From a checkpoint of a small transformer trained on Wikipedia.
Size: 24 layers, width 448, 7 heads of 64 (1 for keys and values), MLP 1216 SwiGLU, vocabulary 3909, 53.8M parameters.
Architecture: RMSNorm before each block, rotary positions, untied embeddings, normalized queries and keys.
Each number is 128 + 24 x the weight over the matrix's rms, rounded and kept within 0 to 255. Layers, rows and columns count from 0. Numbers have three digits each.

# up: layer 8 MLP up, 1216x448, rms 0.201, rows 1100-1118, columns 0-111
# down: layer 8 MLP down (transposed), 1216x448, rms 0.187, rows 1100-1118, columns 0-111
# gate: layer 8 MLP gate, 1216x448, rms 0.199, rows 1101-1118, columns 0-111
up1100:101104153110090129123166110166113113083117133135120157163164135150141140126136124091115112099117102116143155101121127078089126161149158116116147172139118124167121111125123073139102133159138131123099151111170089128153150102116146116134107154129135130138115106135099128142137099092120106151114134135171137098151103071129117130139144101129
down1100:133140153141116143151086114146108109128155100074158132141110154115141159124104119117105113122147158118167151132168173154123104151129117113146144158129128098122137134104163110141104128138114116142103151125135155118107130129103155106135170123081123121149162125121156100130138104178100121169148147118125135196111124156157112117083098167187
gate1101:162138124113145117119105135157094149108185124112149132135167152089113086089162133151128140124123129107106125140115124171103110100148121131087104108147145097118158109113092120127089130106145119141158105157107125154085124149120108139090121114161115170121150116099132116100152093142165084112179127144129108109118134076090157113141105142152
up1101:081142131131116151085139119139114102147124130114128169183086135141113145122144140133170146120143159129149129137118151130126115153110103118151130095144125129134137142138138070112135114170138097124151154109119150114126140133116102110122154155138082104142137133130102090135123161122107152159114163119114139148172092157132124142103146125122
down1101:131120134121138092122147158156137099113126141110116092114178127136127143173123147136151095133131160116130146095146149109143132168095123144136116161124126114134124112122105137109084151123123127122131110090166107129152080152078123087124089153131145117181081100136159125173117165095144131122144134126123131147110133126122125163091096163103
gate1102:115173127149162137086161114147136129100120122152111086107123162108126136068114124135143125145201213130092104158134101160134179136112082126098096130146131158092126135152129087133096134117119118132134130113160179158121099137116080098091167150144163166131113111148139118153161137151107146104131130124094116109132108091134199108141079104114
up1102:130113125105124112096129133154107072117134129131151149137118146154119175128132184103087110114146163142140124143137146133113124114154126119156125115139150109134150187128153105106150102107131132112076120137109105125121130150159114135133064102150104136149109105167185141119062140115155118166130126119110143102118132138104121132084170165129
down1102:167151125111106101164142136088104127124121118096121123112113128136118120122136106174106100069141118170136128182169144131084094114152137152146085138105119098111105118136113162102099126139111115151100106167175129183103119112118111101121133140090120166119140095132088132116079155172094151086139100147172134143155123138133143101147152124088
gate1103:106143134121154144092127127107136133144150158121157119124164111151164115115117106113112146116115112109182130175126126098110180143103091148123145110097130120154125133157198139127165120160107119133183119080138143099086127137131116099156158104156123107129098103118139151155172137178093103118129148151066139108145151080119142132136143135154
up1103:076156161128111129135187150114156105124154163135128148125150126124160113113147138118100121098125155134136129123146100111153146105108127112096144157144156083129113133118140127116124146103126091117121144136111158105107173140112105135124131143122109109107145135091139102112161117125144082096141131179113133153148139140114129159170179114098
down1103:135132087081099108110145127159131130158152179126154120096138092111070163156151119149105138111107125086128135111130100138132123129134117164125120147138118124147127146121139113075112144143156154124120173135139113089083087102129133129126138122123129142137149101164207107150159091106065114142118133129102136131145138134126144175122135121119
gate1104:148064134131140138122132113123113141155117125134169140105102128130157131110130102107105137124099107119133092110125110109140128113105105079124075127170134160098151079123094141175109148111158120128152146133107114127170149105173125068115155133173170175126163128146134119110137144167173107115141093122131126142090104138104151118103157148144
up1104:151128125151121137069098125140141172148138116128156131138112087129137153195154117131106130152159110133123134108101150127191119086152139131091096086128148139130159135138140144142131140098147101160175140162105141171170152129137102126181120148135194165131111114124123080078135161161137102101125118125113088134097119156118140129062107091128
down1104:173116136140135153138158082114128130105122107132115183103128142103104100214116127114103139111147114087125105127123104122132129119139136091131154088123109160139083094124112133146121122152112120120139097121130123129160108120152087114122115072111131145186159141110120106130106152145128129122153057188121159144145088166068123137122158125172
gate1105:154130161125114155114106183118118115085119151169129120138098146097158149148186120127116093098178124107164114130144112113153161173169162147127118085115102155113110137142099156114137138145119157131153104116119143147095140112163142109120119141110151110129144146129118104176127172127141107110106125122120129141131112126120130106114077128103
up1105:157106174114138162121107161135109120112136129190140124154118149121142134171139127128127117111158095129160134115155112135162168142166152137115139126124114151105099126120101145111135113131137124105160105115099139159090126102176127112109126142126154102109146130113097138151143166095136088150114134111117137162108149123114124126129102108144
down1105:125118155189125135147144119139134134120126114161119118151141113104129093090105138130135110145172129149142106135122105140116116156114130157140131170113144143167104122128096115093111172150124158096141116125113114085100138149133128098107132130158125146109092143137160151086129122136145133105128152143127113145158122114131121137118115109119
gate1106:158099137148094197138135081072156118169134142129162126189157122141137120120166154136136124132124100094146127086116118155162113141130132158140116089143124128149116129124134114140141123116149115149124179085098143170152115131120202134087112108106102178056127116140124116110122091141168125172102127122147143105100122143092093108122143152150
up1106:151144156137118165117120110142149152134115147107143123155142181152116161090169158132094132117128137107116096134167149131118151113121162135119126110144144140116183142146120144153125161100151117151132123158126143093127098095152176142100142148113098160068120095142139140136131109149113154165088104113121132112115124112098131128149145156124
down1106:130107105186161157116101149113128110112137134097147121104126117122146106135155125137150157123122122110115111145145132137101166128158124137123170130145096146104170134112150136160102132094105139123125164131149115107136140159118121132131133080119089147123141121136128132131097136126101117155168134147112109133151144135128064129145132135180
gate1107:105167093103141102139062117155122103159107126148120101124102135089123147158154139140089155114158134127120106112104140159135197101108128144127106080143115167094127068182072139112110163090109156097140132037083112195102113117115122059074166135153175154083121113139171126178155150131095137106115163126108151126113084100139100147146142136107
up1107:139108109169158149114158098121114122125147137154126117125129104220168152163115139156115131157125095149100097128098093129072155125141091104180144158129142095132144124084104137103162124102148105121085086173136136113165111159120101121142089139103113121175135110170163139146120126143138150145163130120130117131106130132106140074151105156156
down1107:161120139144150157125144134096128133114169156120079154151147210162138102132126119101152123107142116116105102118123109128088109143131093133165153141172123176123116098106116107154112103138142138134129139172123141103111155176164099112116147125100161127156110107098144137182115194124170104119120128147162138113090154116082136087097117159159
gate1108:102139135159113099145128114156148113141133143131101097176113114151150170126140130138132110152128126092154101143125124154118124128132148124100134147134139126098164136114108162094127148123075113103117141058083131164111134112114094140170146103150117134149139083085136121143126172122082140113147121175110133113152121114125121135132136121167
up1108:124087142116120158145109129141136160130132125147116135115163103169126175090124111120101110134134103164101124104116104133140092114152089166164141088120122141158123170081132136145108123149112095108134140128128180136106104160102101113131102161095148107098089118105135159155141110130147096098159138105104124110106163120144153135132142125117
down1108:158082150147126143132121150154155135129159164128120124118069108153144138120149125140100110137210163111106082110152128138098122091118146112154089105106102156116113099135127114129131097139126138143139143120125128158136129106150131083128114120155057144087116140090113140094114130131116101106144112130171137140137141088101074104131137138075
gate1109:153141137115146141135153102100127142096148156144130117133138125138112095112146121097122150131111085107112109111121170148133122058136093168136099132112127122147095113106096129116125131135156124058123130111110125149144159111140120133138118162125131098127111145106134122139119136130163123138122127165140119125142116157114132140162097104120
up1109:085158185096069132161180163151143133140176045154124129163145147170147167134127152124078180125126125106121156136140115160099090129149115123132113152137127133133160121122155146128118136121104133135116094105156168116085171096167116152099112144139124167125157149110115118128077129142133140146122123134115123107138126099128126096152137127135
down1109:142121100111112126099096161104122137127130104116145131160146166112128155115151122166154111165108163106106121100132129125129146122084175118174103133149146123153085141118117156170126108068133135120158112146121140125116126103116156138120113088133134152152119110121122147117115154149111167114124090113111090128096120069084169109121153122149
gate1110:103103155149100078184149128145166143156147152130116134138113152120071173121152074137128113133118109090129085168125129144097096142137124157119116124143152179123127116113067123097132105157131101140138132135114099117104107096102110112147138146129131151178144146120136115128133111147142121183158125103119094154113135097077130129162150096092
up1110:171128133168155126092128109160116119156140134154099110137081140139123128185074183127136083172129091193094100107133128085164136104079108163147146097137099111117143123138127161132115164081172169094061128108079128178155128127132144131156171106117107126114162149170118094122123077096116133138129134107145134131132121119143126132117102166144
down1110:123099137094149148139125129106167160154136137150123143127071117140133154117130188153148089112146122098157150104086106139101092131135136130139106135083108113137103149158116089138137113169130137134129106140107100107147131165117143147104147152139119143149121133176129101106099139131153148140154129154119112156105052111101110180138119123168
gate1111:133075130139150159185108154125105106151124132153131097124140125125120124114151131112111136116104128103129135164098155109137168122058133130092188110131110157091124153121153119126096126179122163101127148126110111102088079107086114128136157111146118128132067149092123112117141139095143099138110112131104082129146158091167124121121129086097
up1111:152092137121129087116162147146097134112097081123131133106143144138135166131097169098160151145146143110141129173174134149109137106204141140141133074101123139174092122136144106108129129155151097153082104115098153148164134102135109123102130129161166152147159160098197132121127132136112148113075128141110143089154127094066114153165108098154
down1111:128096194105109101097145128120079110119160153168131143115153115118120105147123134113117124127142152154112100104157110141125146098129090118102131110156139164146167120110102125153155111150134086124110142126135104149132123119094136074130140141145083133113128102109067148136147129151142125122107111148134130135107118109148137136155157086141
gate1112:120115143099115128117113124176123087086151127098090141124134116131144172140090127100101099120107135124130099140144103102130147126123111168143142111119170100122098152103128123137121106119111163161100133110110122107128113095130124138156176161125148116112153112140107140157132071139096121184130116136166117117143145105122134135138113131111
up1112:135149130079109108119156089170111121123107106069120158120120144148143117115098150105126107134110133131169099100139129108129170136115132107123096124100101141101112116125117123134126120100096117119105140140117106083067093102155104127133125141126101160153149148087090140125108134140074115185098148141116154119108127117128131145132131107143
down1112:088134114101115125129153185119071113118161117180124144100146137132147129145098133163136132137132112130121116142117111116141156124133158116112133114118119099121135142126108136173122124162131155140145113136124138127111105129098156138126101110145120120148058136119113113081146110104120131152151096107115131130110092142137113122147142126133
gate1113:134140184130132130127116126138132149112156176164141076134139095143114157149173141121126131142127146117132109113171128157123129128111098117099180114103103088104154158104152108106099108097119149171088138098148153139102128132128121123138130172103109092147134141172175142100129139114107144175160106112105122124158131116091116095084176165122
up1113:117124100074168111096146156155158122158110112153188137135106160090126067119107150129108162107123134131124125137164079133144152110110105151152156096129145124158151065103159146121119156110106139105102123152079120132087133161101135132135128098164136135125121176188134135105163120130112100113112130096141103120131116146167166145162123111168
down1113:135120159150144148097168186119120150130151119148167112167089161120121098091115141147129172129125112096078113106142115132124138107150108127159111116192131108093116118133153132088129087154110130121133129179072121137141148192155167160118092118131152168097129087120097125092172121129140136117133103179120105129149149132152139089151092145134
gate1114:123167149118127147123117142156118119114124144146100154126126117087146104155136084123133126141149118124139122108141143113140109118129097110127153167119097140147114098140168097134108138166147111085142137163133105091129127127118111148138132089115109084117131117116097169135121132121112091130136117142118136123112123162100127139054143094115
up1114:133091146122142107146103097138174129129153141166120109093135149146098144087110125125139163140080089104132106147121128162100135106119118096144098087143121119137143131111127125122147116157140106118060103089091148129142124139120139148109103152108129135104096145113133121111084083151161115142148139079113144137128140103153121126168142136085
down1114:132080131104172106148113112135159155136175138101132112123112132166119132088156170110171163084135116107131102147133131157099141176143103132134112103082104082114107128160113152144181106124137098167133118158132135132120097166145090128154140148138181120069120182121082142118143106106113144083148118169127175121138149144133163129135131141136
gate1115:106162120128117101102157115123136118123162129097099126111109122107133136147118128115124129132102140133150124136132171127131172150127130133153158131124105130162132126088141120160155101123134141129175161120132108168131140114152128141135160113144159150099124125127120154122115128113178146138125113179153132111099124102098069114144110144120
up1115:127097102149143135103124159143124102145110120160135098073122132156109111135125129130129118147111125123149125150172107151133166115140114120155121159120178119123119090111125177070156097094144108091119102150113150105092140120094098104114161145142138113112176124104117146141109076127157126113144142115069095173096140131128115086140118142105
down1115:128179163075122138180123167119124137111127103106112125114156147150147093125105160161131132094141108146121111138122090137167166142104115103153158123134093145090151141188092136142128152136110112123141137115138109120140102100120107124103086145116144109128077150136138111115123131127117155126121121133134089095155145165146149131124115116161
gate1116:152102139139130137136093111144105135129198145110091107105107149129164100159138169168141114160084103149122103159126126112128100101142162110107098126102109154179136114102118093124119083134091072113183173105151109090127156104128141120087115167113091108118117107124082124123123164140117152100152125084148142132127143122153094111182101153096
up1116:099100151168165081176114113110140119156111084157166168079165086137118118174157106073159130124127118136175107129124132135161106090168131122114144158131127163181066153087122061170144128126145136070126136144167125154126134143176148147091117140123112135100147161115101098186159111111132167100107140130134128091115121098102088109151092102148
down1116:131138125127148111143193138166135148096102138098099137116111101162077126113104124104131167114093168103113073131100103125115102102130139127106146120138076159054095126107097136098128099110135127102153145112063148133114148152168121107102099141119115121124092096081109131125179153128130147170107081134114123130168152139120099157088126106142
gate1117:143099154124116131106121096156146149098137142141121125123094118097145130140117130133125118146149056094131128126139174121143158115137139154111136117160114168166150104109133110109146148123081164109133135122112135110132147101129148148086126133099113096103076151101145104116122127121136156106120114084115148116137103099141188135163178139110
up1117:133084127113108127112127117135109138138159156117153109126094129093136123124151138110164138156132115145113130119174162164191112103099171125129103143112117138131123128085088130123141095090083157107118144146112107125119120096138136095153134094132142137084153158162121108150168108154063175133137122123161131078136081141169169152144155128100
down1117:145072130119125119103150128101129130132174112122121136127132077162160123204107106149143108118162092114099099126147130144112100117099132149111134153155161117153147140126087149171038142158100153139109128135131124172159142112142139158111140118138097138127154084150129095157066115112117138126105119123130166105144114063122154109084096164109
gate1118:131142136112131097149130134145145138146100111148148108133122085090133120112111124134109116115118138147153115135137136126133165115117121159113145126142192120134128159134120112099188124139123142081121100152095131173154142096102106135142139109126102133127136132120139134112120157132151099109137115149127134120131159108106150107171161147075
up1118:110127140145144130143163110126104135105148132120172150137111112134137191113162143155144155105167137094097118173128111102129143128135106121156111120176104143084135151106102112153122148164095134150166134142090167135132110123145121138134134129103097113128131156098166174140147125125107138092137131124147114116103123130087137096171074119147
down1118:127102101078140141122116128118164134129111113107102135094157129149135104129138158134141152131130137125085114089089125133121079093142158125120158095151158078212107096094132108107124122135117091144100100129115115122159107159138165118141145127167149157127151123136141161098099159134109129112087149144102136135074147133149123125126124151073